Part of a small language model's weights: width 160.
Each number is 500 + 50 x the weight over its row's rms, rounded and kept within 0 to 999. Layers, rows and columns count from 0. Numbers have three digits each. The size before them is the row's rms in percent of the matrix's.

# layer 6 MLP up, 640x160, rms 0.163, rows 206-249, columns 0-159
102:488424499510516469514495490464499455539539559538485573526449487447536447468459482523610598455507524489516513472543410476603425437561476482590536461547572545503513455508491483495509579496444491476480577505524574509555517527419595550516442393499482526532467484456482433517535406523476458505501432500656491494530405483591428421484393456452467421535589505460490371426584456503461546452495464498488516505492549479515490629483440444420522485469406517472528504410542470532485530448485533
100:501558503497505413500514605553433521534476522444520519458503433555523475553462421543483570530408521549412600526452548521533497520527461538458534548498418538477504446498503531432512495563560643479520432516472490523510526443452506494463527504388455468483445547513562458401545518577484446445420464474563413509470526565462534462519506532475527509527473548568497500559488540528523512484523489491477622489504525402458569537451540477493433467535481528554424605581321373523494433466538525
095:541527502564422468510479498610440409500580549435573534522536452445535542445451412490505503478504495471444481539501586439563434411521503539561505491491384566549446460541611536511476524406527544479527551492513435502588569480458450512452475487519574543452426503556480570538489509431539535538469448494507421500515534492591492432544379515420501460530536484592528499564467555480553462446550529505481627528396541488495519591572566517451489453469516495553460477481418438523538497424527435
095:470436472537490520456471433451498518462507529495438453559494558502432491501529515533550510532500572581517462497498509485520517527535490465485581556487534515444371517541468538595414435564472515424492546552409582479538479495533563499493587510473480433461495485520560523549539556546479577520529523544486515569465551464420615566557549450506554477388586492529512496542511473635562560493480376401485453505473407489467497438435477489387523466470548499427449440547495454399365473508508509
102:519548430498515561523460563478410479438616541508550538578505461552526518433517423523540529499584458488493398569559530438505445418544423492522492601396413535480550454422465530475426611474463551462469471564440454529515541451531433539475505529539554429486414477486464579459448497488518548570542498508584490460450530553431389494507467474430530443523529518471504498539486471513518528489613508445527485576469562443433521529403569536487495586473544516439406501543488535540544516545403493
112:524472538526463479447456521493489428464370437467458457565534457459545509456543412557575584500469465527452558502598442559414418528580419558596472534506539535425475558580431444491473518440480515463503533464487485528534532453495498559480439531491599476613531603479450462533597462593541465494444521490527513561522515465484484524524408524407442553489531461544465521541508457534489439466607448491444615563494494527524447484467475527461568496507452559527474501533538426522509395444417547
107:492488510480382523474471474513483477456533523487481635464512488465511454496492483530453513426516511467538502598505485434549494408503444501535484657608606538460531406533494515445454576455457522447508520585585444624463467474503543649549603460482444413456494524460537496445574491483506468587430560464546414446497511444473568538515497567476445443526504482513482509530523504571479530483501471500533515526463550446498526528457530411452522449465430626467513490480479491518564602459457503
090:567430533565337489510470442449467443473525500465572519523445502478516542428386446574471542557438529476515574541623480522514518414549429587537522536490509516504465433582452514504445492492466542489471470515471508519526421471466505546539529423542484538520479495416533362462505451493509537548487537504528504437438393572560464439515410448512552463529584571493541481562552462485546473365549455448485578547495515515479517583466464491467630554467466458460484464501507546507518584444474490
094:474586472529464531440495562568546536519453435480579495562478484521413569515501436508449504523462501538523545569470480471400503451552499513533441498510519531406464609512510528457421526463456539423575417490457428500558508396521439380467556516475514535510539538405519532465568490477533559556517516531572502432481521528511462504613480478523486498479516663489512524488566383532556509513534565472488559522556619501486503506548407503436589615468469573512490500542431511447545483584540527
096:457465487559513478592511514476454437488546471517582493477476469525498559517554476567542504470573478596521484444477536499491479508479447467495624543521484535438498474512490462505508490482484459497436561568512567592478452479468460399402465495480554526475498425522523541449466513515525508612451511616530358500477543562469486551539474533443511534354562529538444482498504480522431438502443512516459572522668613430435411494438507533462502605454434518487457444547504444542490537541473595
103:559475482556524494497535528595460428464512506462443506499405493546542476423490494474455511477475454560462551458484493431532513484484509417570480479460555516526544536551570424429504541563508509465469541495475549495506572550442352461497557416600483485562415489531531523415544502531512454491439534461458453497525487476483587495416527547493609471517486581473554393531401590544508521470570506550581488525559550484466557565469452416523591478458444535411507575450396561467625485526464523
109:509519522584526498547499395533426440442476533483550443427508545532556549427553482528577533559550489490484559414439527534588427537536452414473535453512461580412478323524571457428469508579579563476569470538513489446563488511510444480490519470634632506533499512505557491584465505581517506519511478430492425552515463493574543450411528527421570480453524473506476452572497549539544617502455504508482412496502466508462457523473488497471534506466484437487450438580434479475496497487467521
114:494562467526405476479519476553566441417502482465583391499429494489524544449493453459535557438464474530501527475459516487587509518558574515610495510462484518568538437510563464506492445488598502451488478480533548468496482524533420448507531458578501516534620479383533385565525502559516473519434523445511492407555490425592502473517453504477542492449569614504568458615527491581492459439515516431412422502515494496486507573562429455470478483503494563540453425587494553495602439456534566
099:519544465494599510532474595509473533498595475484450592568567437527537522426496478489506441539509554555489507481477468477472447484639503492590480498418449544471524406412501488476455547439501535464553446507390465504529567481531439492594512483517499430442460516477506524533586471510524538519549471464541438478471464547510475535529517464476571433446498460609571430515397392509485497485568549558517581507556526445472483552439507458502518523508436566372366505520568446441477550484563598
089:453370468466526574500512530503540515470492408472499478550560436568465500415513525565538593548456503547564479501520388441413422536551436485515498473465534537496472527568483514529535569504449523492505540499533505471574429474486485404414528562616550523584530421472491495527542458485453559449522495595448548480542487512525648531569553343433477526446562538432511446459480480515548561463543472561489552495494546457537517472444410443420473576478467502501573467469548470501450510533509573
092:534505522479587534449503531586524423407534424462476528453588476428444456480425546484579584430507526489476559571569452493531504538520461477546451528580605526422602491433479521471472502434531588469518532393509385524532596489441531614500414496545537509471469521485492537492495450526448504499409539507489496530610488464482518455542546527467516413530479504529490330485496576596519480528470525472526428530471481487588527491436533527485555512458481570409432515547531507514506438472448503
103:629519506466462496550515375481420462480553535529495540534464502509509468559480532514547510498453509476511490475511440520570377520524486553479521602526500558484559456500517523538454524530564506489506494454428539529514496494542454557542484442499445537475403515489449417506474365517525467586598495533555518466555396522553451368529505519426485452495633495533470490481589467489569623464490387472535489452466505425472449522521472494507524550492535424616549446442547451419478573502561561
095:506422518476501555405471596519399474436486409426448637485524461561468518467487493454509596529524508553468487551531512419483539508621536472550518522534481552493589413587592472479523465515453484452514397505380450526554494555430483536510545501476586479470479597587505422501633483514487526549468485514523526504520471483496560509534498564502578514525501440469474472424447451556498460483578489475475520477489475517434550443430514534471474440456488651452523518401490544504555447467464508
105:522431474409454531538498539522431543463570473536489543517467435508514517368479506549530531575442482445568498570563522456552424480582502544464475509469507542503496505516493474405553507562577526516523492500490510536513434476493514552436446446599652383504549576511553429425465398479517587572518600479530567421406497518500546473460464516430504471400533464483505519534545491510482462487578410520536568470539508467487550526522494337494486541477405424462549474474473449505548534478512487
101:497486472507448587549497465587348471411572503536472507548528501519506501554443504534529496506522471538453473556553493405506392437459494561515507527527505571522393565574491573490466440515445474465521581513481486569590441500532521491506440385511479489488466567516465474547521443430513441546543473645505551578522497435460507470572545497457544470442619587520508516423549465498506504504431460510470522523398595518492412424532508503479566515517523469540487475391492476497445555383461493
103:558491475485551513477431518575553481481522486479536447465450487429405513491531414573502550385502540429561530517474457524537501485555527563524520590432488518446461491598491395514514534559545487453492505459433569502526521350497426528435468561574524486501519547505524448501484513546425633543507512473511512507481481453593548451472496446506547409522447462615539500620523561558470477432540475510454554545573488437388435567488511439470520530482500488429482505560454405485550595503476560
097:451433468500516496454489498469424435486534549583564488579435489590504555490499422584491519483434440508473612496525414514540458462582536611530495528473518529447519462513473473500466573545473483475466458573466540538525449392442396481435620495435574496538499546441527401503534467480595481567485489525559488513431373535526529508558491439435586466491571587504492527512556435514498464470547519599479508543519566475466525524445518481420575560478503497555495431546408449483557430546457544
098:494503512494477539515464563495475485449516506400516457462572426461465511516438466573501567537475442560517545456465475463447463494582442443439554574531554507467459504592494535424428506461450516445530465469525498591472520483545487502506509568534526447419507471447516482492632552389519409441539523570565533477518462502496524523530401474496471478590531510561561480405532438581405491465549485562445538499453515471476534522525435535521502639592388451557563524516493445499581448573524629
105:539503489540509553495483467583449495429567507482526482493484524480587510466466517508587466495454440471555551515516553585617465559530596528472516479483533531514507431540435488516501489525491512478508506527402519571496500514476491486491459458462556460485444429458464552502517480621561449523448451450481455433418414472489500562467493516440538448418529585578303403547519528506513493537444633386459533424505538462418554508493503476515559511537482548500418533558490390427539521541540577
095:615546539466480434463551466559533507552457584434567558479560546504537643465509429394486450483543401518512570556445493496528486508461467485489490535491438534453465471416517471487460551457522521439493482495532519499558538538438484588549452577474495515514520531463473498427487474462561441550464618437452388404536467466554458467582486560481460552522516467523543552489577480534435486339499524560522460491387533481470497633511517561476506512482509519459496435413497453553492562482529567
095:514544406509454587448477570527503488475591445488502539505557584560553573415508533394460523441404471512548497525541503432473485443594446523564472477480489519508533491456533457492523527474558479466475528505571549574499573522416440424602422391526525585519447500397546568489531519481649505497515504492476509478582498447569518491493510462456593465541504501509564404469460410540636467445490483397450500555477484422519510518515497510455517484416494491414484516477534565450472511431522509
104:471445477468588591452489586533469460426524507575444525477416625546452547526556484417538446494483415587490485499573474529519454501550525525462500461547465521519546503433480435405497548527547554466476551553428489545477444498509422520493492505471415487528421382479485542517529483483466521514476453505514521505487542542480592557510596442467418455459553534537499412520522402547597511469482571446543508557566453380400535504540493392507460632509455561497520550505529458474456505559480562
099:404416495503509518556440423497437509528497500486538422483503546397476543476437473408599597426521488591540512536495541481502451456480446604510572555546561523556495396477533521477444534545509479469521600520537512572544493439439549540480496472419497568441530463550436524523456511377442488583498515567556485495480529438549584492454529419475485509497550504561462494518531495559480493451518500589454537512489539389464500529466556419489557493499424528477609501598426396501439466502443569
098:503523519549485569524488523503447551448536427570525481476478393430528512507466520372507531413475462586502569492495501576524550481576489543635551571617440510441495503428487579458479486626502447456554519570486494520468496525461556478450470450359424432421491595568497501444464515487520429470409459530567499518458499482470515410602516513520545494484526466549476469517499534552536483498569533530484573509412603404504515514466513501499425545512389504430531528493507488497494444470476560
110:474430449552466478495495456535472466493504607459536562480485514440530538531490545512462572520480518436366597437486524505599489484527607504540491531470449549511500452541511583434448513485546536467546506522494585527569548414479494514437523528523468436437509557452463423447538533625460541520505584508485431477545568521507478503461544497479514484502479472451554476521494576536440554484528562433567573575578521359519519538548462301478477433470459473543466533533417434465438519521436487
106:501453524564512452532558506586494558482521527491641556448482414459462504414473479516488523534423492536466558506559486536458498539599624523504592448533454529472593453538501448421376507541564471422532495508434537448536495480481477471511581447579573452456578571440545446514429474597456521532375410507495490453529480490494503507534542552464496464459494449533467459546492462487513502515462604423432556439565542465422479555483504503502509562498477584496475515511473448472535532539414627
090:495524456542431471450485556607479509430496508414366532522505397446486525549521470523477423528478485483478487558563524467419529499514525501486514549568491518409555611501460562382439456486454439427482593511527556536532476413493499532487476516573548523477454566497579535503536540501616516460440413661528504522460513496475514522575534580505508505512491517522484492487478464546529508486522577408494551577445502432489451467547467529482537475577503501478404527441462459469503408491379611
090:502429489474423564484503545557387398491515524475518473542483546515483506510457548548505563483435511471525503578510512380520510466536466593547574464493474529512494492489583516580515443460524530464531450538539487547524465530496511582448499516548573439386534545583455533478475486434488518600455571543499455411522546459470528374542461553471578424476608472594456461538454479573538555412553425400442548449545447446449491553513438486388444509466517523451474557528491490568510480543595505
102:483412489609512491560492450569461460432588503509516516530478498574514501454519574548495470586485522545520543495496509507440420490515506500497484541435474560509581592471624487449510471495493454495493555514440497499523577475576472437490527513508494432481481479500466514476447507514586487508491624460433384471414566565455571434441536589503481460405499493427447432528503521516428586493562467512486537529594517476434536484537348372518507517471506432472470494473392584454554518596471498
101:508446471495507540447495508540513518458545529513476481497506405478376558519474549531619504449485486553459518573501536611576510494566517493520584542535536507402463526499461551507460505501492456428528564543413477594503399454432543484489513522434446367467445510443515479427515482449528483452475461668555506484435505469451566501564456415465444471406553474621554538542564509582512480505470480554492493567541579469527515562446492502519486589501496544503450456372508508526532511451432518
100:506523537499531501454564437585505517500512503549417510461498534514441574430487537480517502566429463468487501464485613499508502463546426538597473498393435550544535478437653510500437464511588545439579500486458532556527576486430467540553516529553522522550440398435528517492521472544557485474475573461505546518483438462560467377453521498482520498532540505515465411489492554564467542388580455461451487566417444470477446584574504508473545422540494479476477435376440588512505476403459514
098:480543485622489474601541419560536486496404492421612496500510408476578500491443503482476577553482518559503643406517485593427502513514427500489558510509493546470429414519557521394414512549526496449497543557502468500561454495493475442578577504437545531506476475375523478558533552547437522467482545439585402384424533504469515456471530426495465537436537473492497483502513535555567450502473519496475561491527576484431475560544484471471550522434421544516510470527469533582498549471444473
101:507522472479518532518470522491434432515532528460408518466422401526475617517485460475487520515496565544488601449577475567436392420450479522451535512528497567474528508433538577477452500528513564496545500570445561519520474518518463453485596523447487511457423420437505472518512512562619462547401463421496427478523422623604479516476518487409541428537559525504494506499564477479532411511482506435471493475544517402442467529533540477529564549533510602548512425462495500382550528578460583
102:516543506590405484502538478592495552515515587567555518489535466539495521498470508566549514540514459520458439569505452501532495441507509422498572508506505532422578498545525410498429550517517494449523487523580522580496491408469489542434489437507466469438392518449543429379525593558464478486494446490517509504518468521500524400493450545501590448541442420494444383580553465531578581471455555537519566531553478489566511505364550476515540439446496456456463574466401420461534473419451575
096:494504488377535426439490613495442555518606490609450539483536565564464494451507506477537580517524443498473504548513441490479444472500438550583399471537542532525556506469470558515512526443432521459554417481425587526599505387586461534472479553548460514540465481482474497462545414534500531486466571549534553548512504528512505474598516536447528491495436487475456435436552445604540468451508563519641478497478491540542490487391398464421551562540508522432501506467493480480481528549412576
094:535545499499506483490544537634465414431572536467560556531519535571530518436439534485459502504452466469500540572480521494554469524525401553564530476485370553567544444387515482562519444471524565499597497496529496568562476497476475536446547494536583525593497514488497530431559467614509460493425572471456443437502412531514538416522508535440578540435451497449452447604494558519494528365519455509548597505483467480475502613460458378454475485519474521487519463554485425528462456508487492
100:484481486483469561478509484577470459434513493534528521472481491495564563443527428416551566510466479536474508497532554574436444533474541467560484526512451537507515572481506411495475517592551445453529569550404471497554522498482493520439534546464444593449507414404489498502496535463464518576423607543553533515474555474475421475510523440426462497492500478534531454553617452546497484485574586494454424470531457458447461530423537428506503464507495590432517474439433409455570383568468686
096:511507466542530495509541440443510547481534532543483589592520588546537499528415532561532443458541464513419603499525519619523444492531395394477536499526471553491520571554428505533421558447496504472466457465580543491533520567470527500515523451498504437469514596478561543513469535542525407620518474498561384533474493484535537477483484527492543404542571528465436410538487488557507567521508456456580532443541512395486534460482459376484416462448496477575467419402558463433534498429472503
107:470536535487481480515516513520549454470487525523499446438382527458521545539532470493543563449504501389492548524511466554583480416460477560508451519428578519483483419470509571368461572571599559438506521528545549495489453350474436580557528518478415488476503508415513409558519530592529487503456475459530556459563475467582495539478470438503484457520498483551537514588536443548474486388547604456411474552567520436432523547505466359509488510426492496530551551497465556470543557479498540
# layer 6 MLP down (transposed), 640x160, rms 0.15, rows 206-249, columns 0-159
112:547436515468467489511502566476421550455483474498545567480495467425435393473458490445495513493470571429442504492551525364597547475588538464477497627425530304524520472536496502505511494495417556685404553539450480513526510510457582478492495453442506464449523450539493475484535444536514527467471508482578459522515496519465486499500441520565543485514566480527459461575478509438509476530557561457502586526528624472567474500506527505372551467483483530505513555447489542579533465524530475
107:566550514459592494626493445527474544483559493593437470467464481487500507471562469515527535433495500539432510545441466569440439433425559539409485506461493607543453508437561483428452645492563445531497546529484445482520514421535563507465522450537578550493524504555371476447416475459427513541509489529561472538482526499479448455518507465439463522474421468384447572446399513449584495538408516505502420525475513451557565500468614484601525484553463550506566513488554495502560487512531496
099:479388529467538576464487590518448527535432538484534498537493518516475464534541551504557445525553556559514488422588457531384393536442548494494458447539574481459503500502441485639509436556454448565469450573396466485455528540497514483553455566475492602480494528538542552428553492539542497524525514460461572501485504483527463476560516498368545497465516513479447522511606413564475497472505501507516487486467474423425506488427500487464474468495469485441481523463511494422533488549459738
096:491464520461565566564467470490497500514453517513554532531510474371444499504475517522485459546571502431516499478414555450603457441504504483498420442554540616454576574471503520448452533527490480552617492527509429563439582502516458501513409545616478499536468490461462420540483496555422484501413508535497513498526494509531485522401558520359496561543469574598545515535473463388503553343496567436463517445519499516543572471516503522560478554490515410481520482460402483525490450460526434
092:474523538497513424552481558494484500417557537498541473497462505522489479395445424643582544459564495438541412548513479428519493441528550471477489526563533471477481445511532473483483562517448572548487560536478505480547579515402528461600493476483549558345574536548495509496488427443524445425453491521532522492480512477482493490454533471368493474548624488450455476509454549503522572508498547492590570528438456524494528428548481512376549500494577510488542566569531457576484421529452373
116:526535526493489439456550457506575434553442552476534527453584570519496572444480413494459553446554489495446569492478486560516490448429459506532514519507453520603538466521433563521433442490432461482527435347440506533507433529482587483589452506494417564513503475463480444509411531520491589518501557445514470523609409494491499415495505552531459569452503428535478521473531469506441515518385588515499483575463560427505450543550526395474512549611537595547543487552510446440535565561460458
111:498547500440435535542511510424503551491482458582452430480541396489445562523418485471551393538512477443518505462487534507539519463545483463453548478583511521558427511406566573503446471488550582486522496483529486424437460607479508510484565483609502552492444504539417514421473509476608539559544533490505496484608442509498500503478486480617563577481507501653539492498442500408454529518507443527433467481587459542425438467419545506498522430509600535495562526514519463367541508522439519
095:534472517483469518512486534539386518446540533482498547503499480460523471442436467509492437486497488436497546469494504498564492516484492543503465570475423219460514442526553496519513549484501520787492532557521474482510452510456501502464538492455549527444502504536494477503500478495471474576481510485527409464434536604509484479494500479563521451473548594543440483594465468362502493512546505518505506575539568454455500550470535473491485492534467516567530520516461448507500516500557492
096:462470454597567499448457585510581544363551479464460495452443529503526402501529511511448491419539441448498509466488421508514553509416544470464518547508399504454527477475529513497502462539558450558464579446526479492492521478570505612507456515442584475501424571487426571509493520448594547486507501395479464449413540474454511510525528518570590542552582495476497536494565557527489459496516586467528462419445478615503492464600616456418575530520423568521520469526430602520473495518514483
096:483556480440508549450459577424508529465574480452460561502544464499476498576506503530449460577459514464638525516514474563504592396491495559531474478411451573392487549526475439426449476515448495502564549503520493487523457587520449519439516434488541562455453540535566552470412506498481427500453460473436584519472477547447567552533517412536499458466521520533538534510481563600509634441450437458585516572412485551508568533524503457553576439499457503572435449479560608428479489438530480
101:610493501398446505446514523491491502589526524585471508563540498483458464417446538432468448527573472510509513552498513419568576568565526472479466332523499552494567500451535597576449454410463480379414456515464478464491487469505498534528505524615482559526448499555513517519468489485526522513483556428443414484523554562532496488561520514515477495483520498447552518428523487481447438472431614590558479546553417473471495531467449575515464541513517450515477462532576329512533537483521434
107:441482510554489474520534554403522526470527521510512441523460489475542500587472549490554509483410598473524463468462457491570543376521504577515520418565568471490384554454496548494522562522533569484498507565526497594521546449501497496541544455421558520476446481472529497453457499355509459556477413512599588521374474428537430504561492527522500511549447587545543514483504555582470530491468458466541529528464447535700501510448472570501485520485478485518447512410432476522501512429506420
113:540393565470448410487537534495285479484460507541530492478530466518435413497507419598457530524583473574526493529643523555415418506478520523456496501527506496501454473475495460564557565506443492501427494513394481496580480471452493462445485446492504510456441527589562517455522466544490449555530503539614512461445429582508503469510509537545566577475513532481545499512553487451571502586492514536512596520457447596537360502469502479497558491507574504493523429519490484424487465446506507
095:492582512548467437536475569498596580498555579517467458557436453435464462461542490527449526415586557498445453467397464469464574453528496474459450477420500448534402440521508538440433456532467585500454474531518634464468537554501585495583480485481479579423528613492548538482488499544490501508447519587439501467455465477533498503510458568507482522593558498439436530511464511485438538527370528496490553446502593497530533376552542526431412490448466560512589482523529578460518483533464453
088:481514538505534458462495402466511470488456445430457505476528441438467452518498532463520474426489456476482508551449579420546546447467481483517524553434499556522534449488529511474546499467557473514407422559473489574513521563390502512461507482484519527497367431509545453553477486508514457512492481633489498557534532605443642526515433584427417539556487480537375478506510436496429539428503533511481524578502553641473565531581570547654493492521524519462584504496442538531479484461552474
087:551600441417484503564492505468508389454518619433490493494554379447545468462453521460466487533430490514602451441562566488496434530537462623483614463496484481520484562449491492500493554494506455493435477475556523561472539555603487410491481464390496520470486533532459446440533510519529552552462508434501485533462496530540622472561476493541484515541529559462471563458409404419475526445473476518591527448536579506489432498633440524522494422504457452521578505505507573485570528515541467
096:465490457488524548519500494543517444525564500473517555579568549502506533449528533507540526596448510578558515477551493403409454473531495489418550392545381487467432542462513490525547478527566458545537537507486418485486492460433525507525513643608444495585431505517548573514435512449450455484445536561488476513531634498496544480528546467508510527543463567426448485484449481470556396468465529555549520496451418564524437428499506439508522383531492543413504411606473498485468617452490467
089:489560435547519511467463487458583518456588569460510454574427542455556545518414544452596498512451468516579547474575479512438564471479417489455511608530493537513473525424473485538478533599495472458544549426534458440496496520447489564440470530389505563542503510557475570472423502442526494480469506482512510572475550479418541569546587502661520493483404512527489516470510406540571519518474518412482461486457502418533417515413550468470485497592514468490522464409603575495558549457443547
100:571532447393480449538494438475463528529474466512520508491566536465543519518512513461497541438423560495515396570517535569554472459518467445346496564503484456522473470446493472502625536440555371613500494495515525524530496552606570485523490467528517518510435498558499496572529487475540471429488401533545509483551439536508504488469485472521535582481568513479592468530463548373554425466461503612420518484458455456587499538430545542517473451591616458578464448520442524536453544478460471
135:423553516489548510534510512555495495545504586488498538516459503516513483504579466531435473459499454537452502508512415446481411432471466580515429399453459555557507449547515594495460480472468535491498530459566632421480418510513427457552499548564520614505491507403475557567448463529593560522441376461463421507486512641600493432489526522390505435573514551440441484514472562465532459437448523497510495562445509454491412519475511478459490457477465636506556483529532515502485574541451509
098:519580464565394413499406510465438501508558527510538422501466560390474466482451603486480481453475442508481533505436529483553488601481448583531411459496513517518566502528513503502528539533531457474533408459549528449422493558504560528597491493474469540578406545596586498497462473507566458464387580491542580565542471468464495533479488528546577504519476513549538511355450488462575558488467526455505547469507461561503578452467513530503494508443434466490462507459522606526572438400480398
110:491453468481465420593509475531504524530372499483529473550571412425474482483433487555517547449421611526485553495545437507513502497554501544509545546510475494556517441441508520518403550487461494577454512536431592503565514525486521506570471413553589586429571486524537512468385503465514489412463466472517466546478518454504485513615565495489495505450524601488505580470495549375583525432505477448456517575555525380474505570424478523430494484484623447501522534533533405459500438446508490
094:498489483450454499364515494561529502508462508459503384545512543507504548434549549510457492515464490544443537435458483492534544518518498369519518547583399631418506450564479465532554462367519425490466564535546457466483499510479495530449481597539495513440540428543501520508440492424518461512532508520535471378541487439590483471477589487516543527460535487574452538527486597551464480495461576420543414505501508558435546495572525474535428479498531547629565423480501601477508441515490582
104:499484456437532489427493623417499522529451475405469413457485414443433453405546565432517523500529469522539573586508567450485579531509438553472538572500646520510488538585441538556453498477537478421524490506514399435460491413523652565565441514524523417551477374560439441584551497460544582500538458439486532461455541490572515521478518491580546497452528492480472476460537453500472519553455478513498477479562472465546575524511449537527517520479542421483453521489486460486525562534570516
099:435608564485478499529518457507501532512611513453520496488547602482557527476463593418568455544423527405569459464411446463475460521468589491602520447473531568537482419467616482470478503511475490494483488520491481491522538474527557519513533500533466467523543393577457522451414422450421435438489593524539443482447538498482413487500523463487491530590456544512521493468540428515428387461524617486484403525461510549491534520518569608510391471507490439488474541550514474421557461581483507
094:470586509470544422432498470580498487468459502511525544490563566415451536566451521503409508572470555330484500500489522568527543418474529500549494515419519526485516461509541445453338464472479574466481518508473571475523511545532531544484557518527430611490563567386468569522505516527474542507415435447489450493568432513568562534527455506622513472482451486496563470479573439491541557481526521481496484496559558390404475505549536583447447501472500476466488473563571435588508477523445454
099:424555509445426439456498526469498443569478481607501555520409497484453491539417448477534535555522451480538481455475439494530419493506520452526522556473509579452498394532568540558592473388456656545524490493514479442583552517424489482530472560411575481561528552492390459476486491534527547506539511500491566488428503491481512499472437532487497545398444434583519498504462533509468546499493548499539446496414428562613418570487512453461494604571440508523560557517533501485559575552413491
100:496523452479451545420434530434530468551483566578521519465489573452495460511478552583485524498550497637625489562512494439474434518463461506539459497454541538514575440563537479554562515520411415492486481472495454523528575487532486529487439479522391458462525526553533460438498464558497527484559489410501490515483517514479506490473504462590592512511529550426509545489466610573549463440487543459457393521492514546601589375500477473536413524504518500495455535520533527340513388506542604
100:537512476516497481562527470460468452486521550443550477561470471550479499541574435488469504587488564511436423436471487540555527516449437362477475491387520420403503556532575480495596569433500434533539532465523524517487502523533392415466490537505471522511547464498620487442421514544470562492548504495555477514449461577458434463519489556524504539478528493464472529530419525501442501541558464506531490489466384588521608515624463526531597517526394480501428590450433574571577457508548470
114:588506497438459514501467492389370490421523504596445504531479434539497448618488537426497475504456514556498494465513451444500449504450494517491511477523503526501428500525478559497515508494475469495361510550538487470470473547442582408570433519481529503402371535491495534483529545478569546533456555504530490513496419492447568445512479462472536527417506482583494492448512580483473604615551484463507627555529506479553613521544598464517571485502435564596438553470507432502566456447501461
113:598515466542410456523491631476527573557566565556501449556436572468453466478528512475423534521527454399484491538461466430533444525505507534465487442523425522481539428504513504579573451556447517473520388502502538412498443485469490670551557505439448475481445481582496442514448528458518529470584535550358478532473488480568485510522441440459503514580569547523572497511461453528466510437573495494485419446445485509527518485542505556416451420526577425506477490560532518587479555507434511
092:421436480539543512486469483420453470483469473477491460501429473536476499565551613571493513557452540518406504458572443476425508479429525499552520479485567611543460528557484524572503525460373549411553557502544573457460515434446502469418539549460615499533472502529574527676397502533479436479512442505528547495521552462496493528496409511575479582539471516499536503535533497539606465531536537482428471509442517461417394492553484433457497531499502521407502481420523545444524540532581488
086:455561507526557521561511477606465544401503459519502518498510597510488438447563508396351508477496571514541629416425460480504675513533471349482514466435622475510508529402449442467548475565498523450495541464483520507494527567548463490480538512421422545549481519477434557486578518547394441480516502539446421553497520475497525519500558495564473600545471457533548433480478539504566449501516523531482427540486562551529563468523438460511534509522488499481458472432466498486495517454480518
099:404564487524474498583508485543479608573577524485587476403560530488450544443448467511557466527517456461481605562536456410518444500532591485532565534509508588581459454554420468453476447501481486522413374553508523539579486537501462595422572519426512492426546489489487488491495440426506501567516548407518476503448575455528527442484577447462479436493490586590487511395587496461467452473533567486508542489463532501444494504476475430628535496451482512477598477492518487474551532476451547
098:460436501530522574539500593467425446528505448545506444493606475514497475557460453488515531546527495436583485593530498528424349556443515421560606482530427647440473461461464538467572561465519475524468536521469430500486592526484456537502504553525522545469516465538601534466546497514485476501420470483466538533567532572517632462496473456449591560465453476479468494480400471545533428505501452440473475435477504480561566535539478497623484405517404459487456506470563464545480465475523441
090:502520519459491513527547531525545549433563450618426474530488454520466514549585501452512431505531552489526552411579517483432514444416528441528495445477480545543445511406491478467502491415554477444402481499555531480468482461572547533485396547387532520472427387498482590524483488481500446517491462505464596429518478550545502408522418585532547553557506503567560511548598487575498525514501587515549553535514484459467471388538446538545524496615477532528493538403427493502496392451574459
093:578492496510518424509424485566508516430557528509562498426391417585445448546477442494442561483484496505365473458514461473535499509482553539497425434429522505522439572478504527472502541481566522453538502506481501462496418535462422524536423526431497359513463450527520529493520507464495455541488492530587530442543434466457473574523567531589567424480500521459481464545476592558497576541485527566545526432558486461544602508645506573480502562421527454390552585450567520555489493545514470
105:469550481550469496399491478397543586519519511535500565555534500506584498566525504450524556491453491467496470427439499481505521571518537392474589505472479425428398364498550472452547573562569581561426571433519471474506471526487490505550519470525537415536473523566455494572504537493398450469483508521523526454473569481466474468449486521610466532446562474487536512467442531455527397454519529497545518412566412508443514439532596566468491475553470552466490464491487598607515622540547467
098:446508495567425505536530605386544578544503521521451592468421520437503468529507478552546546488494494464392502552467507503468547457535546383530546467341412531482500503532483456523454463514437489448456406474554489496492556524501504561530473465469588465434493531571526554460548447517442486466539495519476502540494540534483498520442558476554474536516465537452602519537410569547528506525397579555505486423502566453575572412553414585555498480538490515445508515500473385537600485492499598
087:506465505547516530447478572523452536501493472585470481565499534370514469588483508518590511538473487489449597493563586513486488481438469522507522615428509359496502495454523546522488608525506566514392556475481548551501536518468466438573522456473526512539563523505513451507442499515480545462463392588540483472434459473446486536476484460543537609492443467444531439480496559371540424441411403510540557459551453556550468480524568434544395466550408493496453483469522520531602508559493489
084:465524450501546431527451515550529523434607569461519494421621477461525556462521438460503547462452472479477518523429563452437504476487483440432548633483500507484483542490533564493472449365491437548467464475494525472600497503472517462437506528539457534498528397606535633467467508530457549405419493522453419499489530501458494499482500506519518516513461507629611431570449501540450472497490512529554477442513576534462419539407600482432506521611483519581487563547447562497536476500493531
093:473477503401472593421558505500477562453551572607455492478509466514523534539517464473441541428523532453538454441452529489479469511469387427529496476396532551508593485622523441531603525501463455522505492523465503450486348464474485464433430478549441519460502544539458506451485521513496552462547550502494426471588506504583582598518425497456547506465565590511576437559489487374552512473505401571452560484508582479526536514480445412555499478578550517552502521485507440539481540461518558
101:568476483496499463503473419492475463518515512448449528513451612568462549490531467448496477413526468641459386449469553539504546504492418424506632452559491541633495544466436499534443559536512533494480504545495524541488436479529461442468495469503517486432503522543525466568558467437530499520544527526536522417480465539548478570563357520494557429537471554459523543498475520363525418474551519511580616530544436523367528570483424561477473475475488451515509408472533510468561513511547476
108:447490498473505421487490428470413466503504425504420382491507507475494447438526465588506498557465359545570465473600520445451385450485471523564500513469559565559533553497499501541450514582459498438509501519468580528536534552532485456607419546487536483592525558579438557519503500501513524569421480455448429456519430523500505537502591558493534566470502528472541439354537524413455514487391556465521579525530579575424422531537447445506484486514475516449522503537523524548533421485536498